config = dict(
    num_attention_heads=2,
    head_dim=64,
    hidden_act='tanh_gelu',
    norm='layernorm',
    qk_norm=False,
    parallel_block=True,
    learning_rate=0.00541,
    beta2=0.95,
    weight_decay=0.053,
    lr_head=0.0096,
    batch_tokens=32768,
    max_seq_len=128,
    doc_mask=True,
    train_tokens=142000000,
)
Each number is 128 + 24 x the weight over its row's rms, rounded and kept within 0 to 255. Layers, rows and columns count from 0. Numbers have three digits each. The size before them is the row's rms in percent of the matrix's.

# layer 3 MLP down (transposed), 384x96, rms 0.18, rows 72-144, columns 0-95
113:131145115140110158161101116103107119149143150134149147124134112123170178117146080135134119132122143144129150136139144121160097125126096168129093103104104092112110126129098130120094100060151106116149088130123097136137099135147116097125082134127158133118128172153143112153076136100058128116
103:146115100138126119123092132155156145154127147087072100124119139106100143150127131105104129127115143139097096144169124178151131147140087115109131154103162189153142122089146137122130159132122144094111099153078138114126104126071149134105163129107096128146126144131149184151108123157147103122
085:119114122131168091092138099079153133146100139168119104154142107118070113155090156156107117139114167090149103119164167092115138172071126131120128159089145128119083143135162092097140160099104159133124097128126147111130161099117102128111138123122158141134131109139145117143122124131121103126
085:149145138118090117097114130108141107135137125094154178097153119056091092149127116136134113116102115151156119130106162099119173110139106138153140147144113111124127103153106141125062099116119110104119149138113105075135110120098133126130142072117108141154171107089111146103153130098129130102
094:115114169089139141158078160129139103123107140139107110114118119117082100141121139132146089156093089158164138131136112107085148132077090127088129107115116125134126100141157156125111144114138131094112120108119122132114112119068123164058128145133131121145096153113111156145131177090150130135
091:080129115110117103145135125097132124152154122148129178094164144163159134158117153147153153146147108085120104139110157129110134146128087170166120109113127118158092153172119101135123110119124141117123090115109114117111100075128137114105139165109140151141164192135149148122133111133065118138
112:129136135141147144126176148150085127074115186158133077159147127136117138156152112076124134151155080128124165091145125108149143120177139145119083156105140141172102152111134092120151126130136154128129121176151102098122139110119137144168131143101139134096140133133127148153099139123136150165
097:111108118096127141168128129125115097122125163146115110117143117100103131126141143177126127119149123141132156156159113158064120107149101161130084143119128156109182131154175123141157108064140158132123092090106139124094127158139077162112149107109097124104125143150130140143110092109148153143
084:130166118143103146137111130158086143126139139129110110135139130105107140157194112077135124149101125129155113116115141105142122112129112115119144104196108151138116131107140193138143152121152124133110120106149128074084119150171108135129189161117085108138166181139139142119137118135154122137
098:132104144118149111172168167108186083128154124140144157161130072147117132103128167116097089123157136096121132088091137118115178119110122117147145113147121148175121134087125133111164107124101081114106132064139100147122144112131134128165095134132131130114150118128127155104131130131098116125
084:114089119125138154134098152101165113132136134139122119108080146174126096097131093161156170161108143100121163141125128122088148133136138097128109153159117095126121174122098114148103169118105114097142139122133087117145111133116195125090141159121141113118100077129100107115122147101095151144
105:126141160147107109120130139109098098141115148152126131135166105129118124145166148093117147145103135121127181143184114147151132116097102085131111168082127175093116115041110099154120112144099137130125123120105114142119172105114117091148132139096094128085131104152138095147129122123143120133
106:149140099150131166111170139087089118086132136187109144125148173146154134113153118127133153152164116112150144160115140133122142120127131113122117087085144172102129099117133098130115130122081121127135076107070101104109092162148112120157114128145110128149121103102130117093119144101159092115
099:168135143156158061169139097120159123092129126126136118116120091149133155125136112123069132091155156084137129136112126106086157126119149143138078129117113127105104103127140170130117125114146133106088102102136143127112115102139105109114101125151056112118141128162109142156149098100105101134
108:093121151130150107160098139151080150134094139120116112170117165129121125153119125117161090164106144133101152164130170125118141159141116178103123101126122111109154108095122131174124115134068129120144112141152130137155133093135119131127100150152058098117174152109111163136114131097158127117
101:163142126127052121099140132115118125118134148160108152155081137090118146150080083099134140110102114151166132147136133120124138131106100113114117149119119116136147166153109126176088143128135130108125144165130114141124161144094169065126152127100116104127104111125121175114146116153147092165
097:084141159122139080120098148137127137116162104092129089157112184154145154156159117160155144111128115134118130105154104104105127111130143120069082150109128113170116086137094148126122087118161092138147136162151112125084139124090151153138135136151126116131100125122144123125157136155137114078
101:105106093088104146157120135112107095114102154158160142152139082105121077133106123126143126089134106117146122123132119128157107138091127130150124113101082141132118116141063122153157141128139130135090112144137111122146119120130096119101192172107153136151137193116080146109117147121099128106
085:093136114119169143123123123110171106151118120124128086148156121122119186142116156166116119087106099142159137142119110129143104121144146150130121152117138157160110147131148129115146125172117091116066174137099121155162149132158154139192146107116110131155138157170081150104111144146120117111
082:156119151119149148139155133158147131110170113103144135130137143111114140142136106111130071147124134085132085136111113152130149097159177096101143144140153136120134122114136161145127196152117102114159145144170107120111137132181112152135092156102103093151158167142135092103131154114084104145
089:145129138100101138152125142142116134138082130095136183143110115143123114151145148103178059152104138096151108096139124098125136165147162128136128097084117135115132088098133144104109155127103085138083120139133103116121132121132119093126109094156125138115100130130133073165107074154124138106
094:158128169160110152124117115119161087122131154126110117139095084141161103135158153121104158201122143087119122133125109089120161135094150098125130135130120149109092121128108146130108131123151115160106149096128164095134142115125081165122165155153160108165116165147155126082143123162121135132
094:129146184118132122102119146105107088186163149127119149122119121122125088102125175107164123159128117169143119116133114115131170133126110119100137112095114115138151119143141132111141103085136130124127139107157121114124124109129123129066147158125145119114083122196122139173187150107132115079
112:166093135133088117090111142148156118163102114179112168093108070131133155132149147151141126140120122054119161123138147097117102132085078110165128158097141107120137160106138109123112155148164146153121123089123098143152127124106145120139122129125078131140129109147128129146102149145106119103
092:119124158123127108137135135160108180120134148114100166143116163104123150161124148110114115110112154075152133155119168163127112086118091117147148131147179121098110123170137136156152137140122128127148191130092120155147115188117140143112172118150130131128168107141166128114126124118165167152
100:114131150132116129105122109091140156166136122117138133146098136145140144120211164115136092163124102099106172166089167113158115155136108114129102175144129102111120175115093125127158130149142176127105125097157100081115131131109160146146125103118127127120109100172132133111100146113150143130
104:104122142181155160123085134153111160095120122145123086108161152112176117156126113171106143103137107122125127132143130139147160122122120077161131138119114121131113157176147123131158116056068155105135101134114136158150121127131104132147078119139108108113159147111144144148157134111142115092
078:134133096144121169139099152131114100149129172131145115133132135097156116115155165109159128120130126140157132114135144104146169102185133094137087099115160081116158112087130132158111136154116072123096148112124106129104102131097088085119142172137122108097166125170158108123104125141114105136
096:127140124120145149122104135169154183163150130138094126161112099140157161154153131123123123113159085111140115126057113112147146110132132134134102118141166130111149152108130122131127183160138098149174164126117092087140132147116130177112112087133132130138132156115149121091096170161116158114
093:125083118141114111118121137115077094123101100090147100165082102097127154155099135125136135157155083135128139150147102104147121104087126177133145141146120116144161135131112171133165103088116114131134172108141178119144101125140131146111153144160154124123111148105135101089136155125082094113
077:150149127150167100143149147145122149119082153150122095131134104152137066126090158129096100131139138087128127131103123122105126137148113132096152097149125119133115192115157158140158114108074132145130126093100099132137118125159111111178140176145151139167140132137095154112108170094120122108
094:112120131145130106150103161138125104103092138158144121165108138132090053146085179120138101167104081148119163113124113088106153124108124130100140120086141151119140134139113160134139120135119119120106134162117110142106120077096109159091170120108113113126125148159127131158150183111146139128
089:127108133136138168137101176165120119112083122165169134170107082134121143135154065098114142109144170098113121139118143157153154116085106139103132098126162159125112115119148127081139128085145145145110130093102126155141159107139086092150110104106125115109128104143112110157110103106123137147
106:130113135167112109134182145137107123124162171145088133101121125137132114125139087162161157104143137114161137172146134108113146098130101081092116103124119104085104189162126112140137125126135133131114095121095152151143150157109111187136107118123113137076099121136102119149119103144088121102
104:141118163147145107112142137121137127104158174134148133136118129152182136150098113141167143156146079158145151139150136126104156116162143151123112112136116101111155076124140147116170150122176102074167150114152157125146087137122139159110138165140166134143151109142136111193111148130114138143
105:136089149123106112115133178174097131146109143139149137160135087127115135112129130166133129115121158113134125150148124113096115117125096046160114128157123128184095159173143116123137135117162147098115114143165157134100157131141143166149125137097119131122117100143180137119152153127122173164
077:172088160136132153166111126109135121147125137155096129148099104147182150110147100119129105136126123169100109114126116171111093132153154128087172124151086117179144150121116124135076133163137107133199149109158125129159144153113132134141145082130125135118143155121117150101099123146110145111
091:078119106130109157153141151170120167122131134089114151115106098096148099119175135097115103123112126151126137122104167120118098123118129142162137133090148127102094137101109110095159137109136134141170135090122090128127139083126170105097121106128091112102124116171144076124133166092169124126
093:164115107139126124126137143140123098091149151113150118100110146074117116125123176122153137143117115142106106100152088112161107093098100145133087133142137174124128100126114099134144148126124120123135110191071154107115107130112159185110128133126125093123106142170113111187153165125124151142
102:140135119132132119109068123092131130149154136151108127137126155132135158123112086147147110104118146119110128113077155110089087099137162102143123138115144161076134114109124087139128150151185119139142138164125146137153103117125118131136189107084112137079104143114150089145113137125140083083
085:142118159121119147123098120102133102141120118124122149129119121131117049123134135122167109142110097122143107163124123115121194093114147084081127107133120146166152080106168146126178166146133111099125120125129136127108104111121136192091131130139118127136106142141094128086118182118137136104
104:114149129140098144136136124067108093110058168142157133124115088178135128151142146123133130105127151129145100155069137154135138156157144149121110132107132140164161140118140139136146141151147142156113080109127149133143114111146154140164166158159134127141123114067148119095127115099127167104
104:131179162131109132148154165107077138113162114113129131090158154134142170097118159141134090156122121094085167128108133112124144102103129142169111157143142144097140090100103141096128089127185102141111080131154152166136125125107141120124153138120139158168127125154097112132134141117141142157
112:149127122107153153171105143155164148146129101132114105129086094145105174153119101124105093104111146154161125162114103106116138116169110100114153121161120139074180110137155149150123133068124098149127149128138089155113142123125147127136098095123165135151125130087120121127110089126154107088
088:113132118137126093127104116094121125192114181171127144168092143147169147113115124115122129122087093115107140163143137129102123099145135152140132161120118121134141120127105160138119146115103115120111153172115127131115134116131126143198141161130140171115089150130137100099085146124170183094
089:128173159149151113126123148179163137124105186122118113168123114095122184155105125135155097107155090101142135126135170117120084102147161109107088143118100144117128136158134110069133137142129133147124157117154116092164177141164132152124127151138095121109153148120117134163107127121107135127
106:128129099139099107156157164145122172145139137145099136121120151120118160127132156143079125134141158098176119129173139162129103124116097117091155108172184121126116120151121134130139139111147142132130120119069117118143115174145131121177110159134138125120158184089146149087119088127166137124
115:117119131171111101139099130126100110098110109122162154185130156097098120125084100108110142099116102166112082124100107138157104148092122177169099151122135147150143170081143142106116121153113122169130099138109128155142128160126138147111123144086141130161125147097141118108147084136109143104
081:188101109117102153110129106130099105161133165165121168167105053115134127098151100136138112115110135082121109137115103122121106122136119143139109139143121094133162126118142118102124168142080101118112098119160115129147111142122090099077128137135133133131157159126119136158074101099096123140
119:147140145159137157121121114173111136147127121081129104113081127123113114089150125102155157119137125139147143126088156122110140145080084132089143106147155152144162104149126132134094130128083112132118110153102141136151137127104167102118141182119131105167110115172149122134188096112173133098
094:127151161125184124120155128121119097134149099085083092117117091167106151120116104123141133119164070136168135099145147115129101147179092143088135164110141126150112102125128115150148141131119165149127130147166138109166093134114127167108132139142135157140105109105130078124104147140140156092
099:107122146133116132128124155116136149156140137186154131109139151129144138108145150159151152134121122105120104151123149125080126143085110109147157122128122144097145118115144089102114145127104134140133143097143071173109188158096134194138101149090123120127163132110126131140190116149131170090
141:132150135110138105159141100139145108166137106121139143132138126114150127121162146108067088130087095150131151098118098149122129136088138147119119163133107112129089127125122143149114133112175164146108160178051111145147096113162142152139092142071114121157109110102164143154127125144136124121
104:069148143086121106141140130130135155096139158106115122145104140130143113101082116121076132152113117140129122124157144098150112133175102120152129094128110114108129143121130138137151100105115173128154132090081165114114085145128101167148178102152136136068119155102102130150143114102147121092
119:158149113166125138093109139190111115125188074133149120128153122110124160106149139140120138167149151126075142142122153101141099112145144135119109150169168108125139148121103173130093149106143135136116155158165141137155145132162094095096147138111155127143100150150168087107135141116120131146
107:146120112165132134162151154172085171153107100151117121137125127123103109093101144147136144136098121118126188100118133118137131087111122113122133125084129093138161112121129131158113173104102145180145148150142077136141113172112156115148116148108141133095158087125107125114143116108156166080
094:130135147138145145133117084112085119111120090123128112123141122095136119124121156081150140091138123129103127133142168121117147145110123115095109132160115106181138103067038149103107141105137127108131153091137115110129099141171139117114139136083133159131121166126102142139149070140150146127
098:066106103147136148129121136138138089135154121152128108135139147149124118131148098120144091084067125133158102092088160113144119133161070113114097098108136124122102151126154128150112113128136151133099158115113145111124119130144121163154117102122164176166119133170129052146118143114121116135
100:079065119122097123110139121105157152142114146148089152118130117128124151153151148112129150146094167106161106141068138150124100144168075131109120155115156119118121122088099146101118127115142137095159071157126136121130090125124126113140131097097152127107075134128156135125087107113114106125
101:155136126134117159159113133154105122124125112160138095128154124182127158149148125119179142129103141095125117137123123144135137089158122122109082161113115137098161143161174115133125165093107143089079139131117161128156154114124088172126165159133126095114139128164108179166110130152099135152
114:150082107125151145139115135113097098147109136174143145155154093148107122134153076135157120117157134105113121117106139096103087116120097157128079180092133119130145139074121118141108169119118123132092132078129105147111123120149104156161116112130170124119140104139087145180117115119133144154
098:148143119107160137089099121123133107107155087192151133148135106159142138132117147143183144119102133172144118140140104136117081123096126173162127154118158139097078143108132114144084153132072111146112100115135190109154162134141103123115148130125126130147120122118143109108129139128129181124
109:142142146154112143112116103119145121110147151187120153108139097134167124146154104109145166116120107125127137120129125141114124124122081100179126109129106099152052185099133104109143171132104126126145091134090109120138137122139151135127113139085157105128149119116117181113102155097142183126
084:107096114121155158115137125145155137181138103139141070137143094113115155159141137110134131136078140124119173145158108144125123129155100133110107157083110166116091110124112178116133139140112137110127139159060104157100151101174115094141140090143126167120102149126117122134131122111153139165
093:090094114150173142107106155126108108097154143117123099102124145161119131140134061116145147126101135159141149097151108109112090105124118119144139152155104159148131160149105091170112112130115127118167178135142152145088166126143126125118101095100101136125138185171139140138131167100129143144
101:090152118118141172131086135105133162117125145160166100160140131128163078120098158112131183135119146151154122145115154105163132119139104082117140121127152180093160146119123147144092145119114182121171133151120107087150114130123090130119136156081136086115118123125132109109115122155109120149
101:105140112133145196108074108116144085193131077125121135147116137117128113127134131110144131119097091099157119131144158113166181084131109120135119120111167096144123103095107109143122126149088120094119156140138135157100150084126087152146104130137089118118151128120137126134122132109147123088
097:151159104134162104119110105101135147171096128142127167176088114108174122134135099153100112151092141147131136128177142121098105096128146113101107107132126119129099130144149093090128169124105120118146135105114067148139127111136133106155111150132160111100119185132136130138092141141110074096
099:128081181151159090106117160136106120121101129182164164116150114105145150166143144081152145097102108133143139097155155141109084158103125149149137137100125132148088143129124104084096156159080145143137139095108124117149158131127101152141103167129143145098114114151126123140102130110133143122
093:122086101109123158142137146111125108102144135157104120149131144145104082153125154131111114120122108106154155125131141157127129172135088137145120093105098159144142164138143146099141065111139173100100143076071120139166099129156121128134117119129108134115157129132150148100118101134189145172
093:152107133107088106139128154110106118147138106111138149170103093156171179160138118099114126120123109119155121151120137156155137142158121121096157107170106138150120130143118158180144093125106124127128117115158120070136178149182139110148111127132115121155102100129111081106121152127096127079
114:137172136133163110127135114088118118118161131141125103135133164158109116144099114137082142133126137107163139111144127149149173135086145097077102102085117096146147144121150123117111115140118142144084145127118100170149154147089132143160130125075163175119092115097106139147108162089125125096
102:120109145134149148145112140112101111116135146097183111117096117139151160086131143122158151078118124121087115152137176135151128109111103143107119123111083115131119165165144077118167137103081119119132128130107125150181144121123112131093078138105084107095154102170136119120161113124142102117
# layer 3 MLP up, 384x96, rms 0.227, rows 73-144, columns 0-95
103:091118116179131159127105116163110131098139134133152096145088103115141112116110151117137149094132152131109134149130115156141109113160086128101148153119087107108112105176114107137088115131129109138159118148117144153163094102135111155134128135153148116142154081077178110103162137087157091154
100:160119139100117132113097143177120099098123121115150156102155154148116179113130099137139156142138108160093127119085096147170152147124089149144150119132146155120168113105107163123124111110180119173139135105105167113153168093126155112146134145111119123124141200123139095142129124133130159120
058:098108119142135109114129111133116127110160153188094112149111120127147139088092167147114119123153142134107157171077136111158163122158145102096120109138151131121168108124104102101114112112113143155123084141107148124123152140125144080141154106092080100091101157133139106176146128133135091105
092:137141158106083097125121064163167154125084131183126117103121083102136160139138154095156092135114134108121155096149119124126116144126133129120121114170166139094162126132143096134108124093110143164187132138133145127128132164146116117154165144136106125118124138168148101105107132133130077126
096:127096143134140107162149123172114121074117134091087109149102113089124154133054139140111142151096143152109114102131155160120151146119108122130097128114147129145106127154098150073160120170133142102161121144141186145146125150098128141145152147133138120132162161128175126125158100139141111111
108:134106111101101095127127132135112139121161152076051120116111158139163132118105083161140143117153107140111149157134137130144158148110113120084129133122162073123135135168104162144123149098134080108130132150090122140160144153120131123110181140095107137144105142094170100120151131148134115131
099:105176151115103091150149146112117126127110112169131070141155124142157143105111146153113159160153097125144099153174116131107120082112137113167113136083122106137127119129140147126151177102104159163118096131138121114110126104133110115132141067115103107089175106094138137103109136111105153128
094:132116113133122135118108120083136126109108143169121139170100086124163114085170136158137155099128131151131111139130112104124131129118133160174151150122139146099125165128153090130133125125105161096176162196075151138086147139117092134158095116143149133126122168106132138156123144086117112117
096:120143139118144105114103123097085113190146151130129134109119121116183118109115108178117146192130160109141126146126149121115100145125142148087146152134169185136115156117104106180153134130145154132153120153133143091164121109139153149144164113104145173101106113113126098093106128130105118134
095:140145147088141151126165125124137125081087118131161098132179136155143094081168102140145146113144184125159177162149102104155111140102116131120133131140127102145162115109120134153110119120139174165153089150117107127089116102135125102134091163125146160150136105124122123133140146142079116151
101:134125145128137150098159086101104114115080125123164092092156096143152112085141141080130139122141133125145111150127116136164135144123175157105104124122110137138133104099189104133122095132166154102103120180126072158159163141130165108109139119152132145133146142145138102111121168113134099134
106:128082162072107093126146163143127099117168113123141114137124121128140147085155072132136123117138108104108120108131145159112154124087153130133140104114171127108136146166152133177128148139131109121116123120133097134158155117123154147135156166103159097104116123158099164139191162128105132170
098:126083110116146175104101133124109144141098130130097078130101136152116106133135155128176132142121166111146092146117104125089130123122072158112173117143125157127129130159122067130082087086126123158150141110152096137129127127132139099093156124138116124128137124124164165090109181125111118143
093:101077098118154138071116123123098129151163132155160106103146132116127131134127107147131128103119146157124121116148157152139108153105104102145097184081143111101097132153123140089150140139056155112143187199125156132146106142135130136132124145081131132115122121118112128124119125135139151105
095:115112110138136130156085127144140113094114155099119116095153150149141099162142132153126105138149127116079142116125145163139075149124126171147151140141153156104105115120157140077145119165102123142126154135108109159107085153156123153193103150130127161193120088130154110146105135112134116118
097:161152097138139168106152082153123134154124171129116131075155152163160131115137091097126101101118137104098106107089140141114119129157146140100164129146157157146143108139145114153150111091148127151160156127162157074161118141137113161127155136108124122119101118094142120119104093097134147173
114:147114156132123129160149065171123097129093143152124133117130120104137149105155103170155091146104112113108130164131095129169136088131155141142132102130107053151167132157124124097140090117149122122121143150151149105082106113148128183118105148121116111127150141161128113162117138141154137155
088:083119134135107114104125149161102173087123158168127139168108152114139122106141112133131157122103096115142166165081133140142122136146131149126154155149160091128145118207122109122109087140139181106142082121126120116090102121122089132127094156141094145122134094114134115138145115137149102138
079:133095160150127080111120113117132123143110148128125098121106095128107135141108124170102135117159179165116153154120147126089120175140130153066150100124091150184128110131156111133127142066112146147126154122127154119130116120130166128148097094157121134102133107165117118149080115140141082134
086:164146138139149144152119183109132155099115104142129146121082176155128150070145135131115148122120116154143120187106100169149169146137136090135099101094140138121130123157137131115110123081115144107113119157138170131126097105110083119093153149102112110101143129140140114139141091121108080113
100:125146108105105128119151124138142102155164145154104123117118115131132140196124118173126148163083156132154120143112066118160124112124121142147142133118165117139134169096100147135121123130157098099154152102171121117099069120161141080095155107122096106171131119086131125108147134146118138121
099:151100159122126108148147140120158127158107135138096117094129130090152149175112150137143135150127165104129103101103103119137102148111174109152131108145146162102129122136149119140147107169154127127176070115090129127120142111175133131150156083080150127161090174137140108121111120166145106155
100:113127109063117162126165139118177093149110130114131093137126146119104136087123073148102118158139151133141133126152125137141145153117121123144125107149126093175150101128142111142147142108189113122078134149144161142119084137125134081144169151124111124136083141156112138111108167149085135117
087:158162141108137172130099146096169136125105171128134154135133150139105126120101089122113116183122108145133117125154115111104097136108117131099128156122121108170095131076143145122105122146181172145071136142140130122131145135161159112142132122110157137109125119167086175115094114160102096112
091:124125165109101129121182126094123148126149101082116147131137137105128127130085076114124146121132159138135092140160095124171130170127146114166132106163141141162162113135162118151141118125138117157086116146129124145130177121111132120093150154159127102128125164118186129078129152116103106171
106:134135142092106151153146124088122110122139128114100191136083116091133143095088104131122137150121141120113088132136134157153164106101129109131103114115114102098129122124187125143122120115156111153097127128120146156122096128175143107166149129129162132096088169187147142082139128123088141154
096:108141130149122117147152109098119158103076126107079139082124148118136125096066149136151104168112134118102120139068128152081136106105155131118129085132111130100159141139163159114150123091116120134136166133124133163155119139132116157106210109115138119106125149136139152132106124109122128140
085:123107114138168148136121111101138131122132116136125101090129128148047173108093164142076112151105158145093161115175139179107131139106139120090122139107136164148133092162146110130125144099131128113089111136142139148103121129150119138146151146107111101139155109160126157151161141109158114167
098:065125099075095173135138144115120133173117116146096134176106141104134132108130093164151113166092134114178123136166121133147123127121140173173140152140069137153113134120106127135135133097165107136117162123104130124089147107147126088143151114129089146133116147126149158150136136130152109121
085:148116133134135137113110095139159110123056140120144124085140118113150093157134128120150145170102160086082106112141078112137145122125088122129135143145084126145156075146113126157140149154121161146117119144120186119086120095148086099119124111091139135133148127162138096129130095152115138147
095:113076124113130124100098079162145125137104152191140116083118096112102116099145122119122109146133149123130097117149137157184132161139127119143130104176103135096149134157130119108134156091093168154158122098145141143098144143147131144163129128097091113171136151107168091118142122112140138137
099:120114087126113155127133114111174101137140107128099126162172084114088177130136136162162130142108131153101127147105098109149118132162150087140099174135125129102149131117107139114153093117110145161141131139164174134139118139186079103135135106122142140084114146176149122159113106103121132133
106:115079133112158130098076118108098115115133096137165135101125127082108105122140107125136105159152129098127097114086116166125163121109116135138110147100155118119143145194129106168176127103083124114079117139180099132121142147150113118115154138101101102137136140136133161128143099112168130136
094:121099185119084117109137154127125149134114151104139110117188074104141141124113092143086143160131197117123122099115115169146125133109126100125128083168158115119153157136114086152136137095135155129134156095137118143107159158129127102156121135161110133116159177152108124132126122127131111102
103:124112133149145149113158109178157106127133174139133144113091104122107108098126081097138155108184102142113126081142136161145136146118152164112131115123142139109164095129133143164117182162134155146114111132132144098172104117108135122172137137167116080117123122158106158106149145147134105167
097:133102148099135164126107121140140146079147143159165128160135130143123102150083130164135146121131137115074128179127158101113107158109145148141121129123110145115076164136168092139134121080129113101149138129123119084140089154148069176126123136119155120107149130132158136138146149155171135146
096:169109147112118102136083135100141124096104109141125074151155129178160112130117131136130116122120131094126093071160113129140178146110165136104150101148142112142155133165165151143102083111128105115097139105125109139140156147174110126146120111135120081118155173135176161131133120136129108134
106:115094108085111146098124144148144116183111116167139163141104095130159118068144080130103163138123144129145092119098106136128117173164133155161100129141157108099104122108123121146132096145139139116122111126114115127107114105105120096163143145112120154184126164116119127095114139168160106171
109:127106116108134130183111145110140114131128132099134126134151102094111118130153102101122076157133171167094101120155091140115139167139151116155126165112135075112103146129117125154141146160132105132104115100157168104172132142180113109110182158138146101148149092164138114084143138135131119121
086:076168131166131145053120082139107101110128142125107121090106111102127120136131114116123169138107069153140130131134084174136151112109142171153173145087110115117111107144124132125117124170098132116143086127136131126173161111124125132138132126107118137128082112112125159112135105135148110164
106:163150124085103166113132111156130124156091146108132130102127131119151104125143133096155133121109104169122095116168110140128133119103117163112112112155130116164118111129131095129105144160171093134128097117092133127080137140182120092184141109178164162122141135099129156160126106144139176143
092:100132130103130140123128106137156091136136123162154143118149106143138090126118110116154153106165138133117125139151120119137184149140126128075111120122125078136148153117143159115145132199124162161084168113121131085132159125126102148102080099136162095125134101093144148130139120091124083164
118:142119105121141087095136115109093132145163154124132125141117139113180116087120144120130130103139147166140120096142113124138091130149108147151165111137104173074112106113171126085112126157124104161094168120147148142123160154136142125140141097122111136089134135125159131144066151195114149128
086:122147150080152123103147139117121143103138122125133095119117165147097124137104140104121135136153131127160108091137140141165129112112095144119121100154165182140154092146092155114124119148186095096159085122162129148154154104143126128108128130127081104109153094122121146167158098082123151169
094:111151099123110158142159118134103142121147146142165141097110130109107114105097103110152089175137162126128096194127109107135146140115108174158161112155109136174137110151105155155140120137103132101121097118095145169130103121182143108138107129136139091092112104158119120143170146139122092101
106:111149102107148140122101126048099099153127118127125180104100152183163116106130143141136116184126138168134112107155115125128141149140156193120142121125117124147124147126128084080107125130130138113115166137125114163097129083120151124124151144118114137132101103117091108092109139141130091109
109:167129113087118092104163135111099109146160098089093154150119109136161155103129126129125157096128178156128099118115121108171139095122134124137115126066148110161076148117109133164153118132157170146133120138133133112166150157144137148087123130129083127113149161087133148152134146116095135136
096:168113110122136145184126128116105144082115119094136118145117163152129159122117099128163189138138134117151138124123100144189143128149149147116119124127105071105162109155114130116109138148131159177141123126091131164143154141110132138120135115102076154109156157141113114158126158118101166172
117:126100087112140171135177115133087092097135125114095085128128135094109147114115115162102101170154142103117111117178155133113166126118149139121126143172086072110123156161150130124119140132173163132096154093145141149142095142141103132112133116091133135128128133155117140121135075159140123118
093:181099126118120134110101141140062123113110147122107161101141108123149117116131126105148133122107123176127141140102088158098119142149107156117090116099165113138128121095130177087118086098127150148121138118121110111152144107130142129174136150130114144115147142176093122151053118155117145155
104:132101103136116140121111135152120116094131127122143091150172126165155151108146107118100150176170102124144103101194117148095122133146119140125114155074114079118143117141095107123116145139147097158105095172131116121153161098103155131165164126139149124140134139175131152121149147125175150128
125:091139149143123159068112155123123140097096156127090091097121161161111129154091115122185172140112157107127118149133125095129124088136090136117122085104151150128136156161150108121131099112116096135139097113188111127141153113129153138112140090181167125129127116155115135109131130102120121143
102:110101140156104110148103153127118157114099137102099136143116147108138147161134117132142124151150149144103170126146100145123097154081165162132163104151156120164126111126097154124124104116104099101108150085167128105151105090120124121137127132165130139134113136160103118131148164190110051120
113:127118153137127119111157199079078158114166129116095126108147169111124135128116142168152126130172103121087130127098126139159124149080125176096121159162120107119185146142170117137176153141143132126123127165126127123129138158132081119135146118132126129130113118133129118111139170107093105119
104:116141169138114132134130114147122135099132126141117153082178114140150127144117120081106129110191131113094111184131148131082144150118155124130163083131103120134090172176136116128144096182124117109161121143142127125121106108132112088124169118143083153157109116110137149154104138143116097118
097:116159142109110143098133122106107146108129105127094101101128102090144141150191113140080096134121081084103127100126085111125125141160110127144131144155133123136110132151185089125138121145149121137102115118132205165133151138153128110130147135166165163102135124134115157141132118148150094098
101:111147109072154137174126143132168113079172104079139100121094098117133130114123170115146146150188111125110103157158130128143115117140155164166147118130116122142139117157101118114088118156139144125128144149129102107100111112133094113128162130129139108106130186107107151106123109098082103128
095:153152140104144102180108125154110093090145128090159122100131135131114137126107105124115085089179119158085109088150156148107142100125139153160135103130148135117120148129135110123129166142176102144119161119111134123097112090147122155129131182159155133126176106118114159095122137129111167159
108:128061143142118117106134097095120116124078123143119077125145116117136160110140164131129109103073145150148123070126065137120122118138124135134144087143123130128105144191106083146127115141168134133150152124134128127141149105102142116140150096122152096139158167127124101116133157087144108152
107:144176125122172097124102164080141115124126130095119088099109152122181146131143111147103123170174115097117108140165137115158146127102143163113177105099118153148126161110161117128100156150129107153139137129109118102127110123142104107097159159121086121119156154124148171107157127109109117159
113:157135125118146135087125173125111106102125122124120107119136145146135100094115082132185161141140117121129136169124116140130102130149078149113133150100129123133094110116116099146122084138124147145130102123093155158171147143143090173139152186126182155139119148141184112161117124113090145142
104:138133126085105132126110142137142088145112121143153131082149142131172138100105104121167123112129107102103103148085116112154182083155134145136109144144157130170100155102102096088153154123132107127139169149160124118120134120102104099119080152103125152162136149140133112128119162191148106131
094:053126111171087074108124136154142133119121154120108150191110162140142147089116118131148122121133126142120145128129096108139176144137124108115155110112137112134191125137117119115148114100179103138103129122104116119174133119129112138109121143108145123141126119069124121121144164148065113128
108:119138107129098138143129142089102187117114136183156138152127112091103118121093136103097125126132141171128115115177127092097086125103149134141129174124116148170131106114150142118103124129150115132137114084133114124129151165154145089122103150155147117101157113147105106128105153164057141110
097:142130127155084136154108140105137126113137130118144111139113085040102130140129118128100138130137151118106165114156110126117127127076128128158135125144121109139146152135115145100143120130162131136126093196168151079137136100144119090139166186143103138156128124169107159129105157144137099104
092:137152150130128148169172077141103136085136139103105124147083107095133114177145102135137178091104129137139141126136101122143098120087086131138140131153125119152118165170168178110141130117167111137120108128105138108138115136129130113102129099116131144109134122087111179117104072092140134120
101:124079122127160141114109160159094152117142128133115124143127124129130152121115121134142148118123122169094098098104145140162142107108114157095140128102064171105126136124156158143117111164105141103115116116155133102140100178144084117132136117117058170091126112121131174139132120109071118115
092:130153089111119167103132124095148098098103121135138113122127126107140144143136089147120110104143135078085114156086127110181136135157152158148156135114082114140164151129120109144115086125138121096081105185150113144135130119169128110145142153134128090167107132162135122120164159160156123101
102:140101109073112134167102099114120147128177116141147118109138110116112076094123172123118116097118095144109126116194140125151152145096137125147131144102116129184158147139088142110107126127125169158131123137102123173172112159135101125137148137112154096104123145111107139136113102171140160105
081:145136107130131106149103102130142099110101142134117108124143115153144175121124130172109107113122096158122133118170132119145104058166116135096077161108140154146167112127163136090156127149168090136113105121146175167106104161142122134123124109124102113132135120170126123181120150140164099144
115:114109122083133095138144135100120129108145116113123105112125152130161126156098124175166109153170142162121131149135102156116108115114117116102147083105146145153132116153182137152149142103137155166132175106113085105126075124142129120146112124151180149118140110120143163086089159109119095099
106:139122140142115164099109136074144135151089126179074148100118146133109127131078134081103110124126136124115140127137113141119131102110097133112132156101125117145118155146113107113106185139142115128158169091113130208118149144117110144123121063119135135121157128133145136124148099119088157154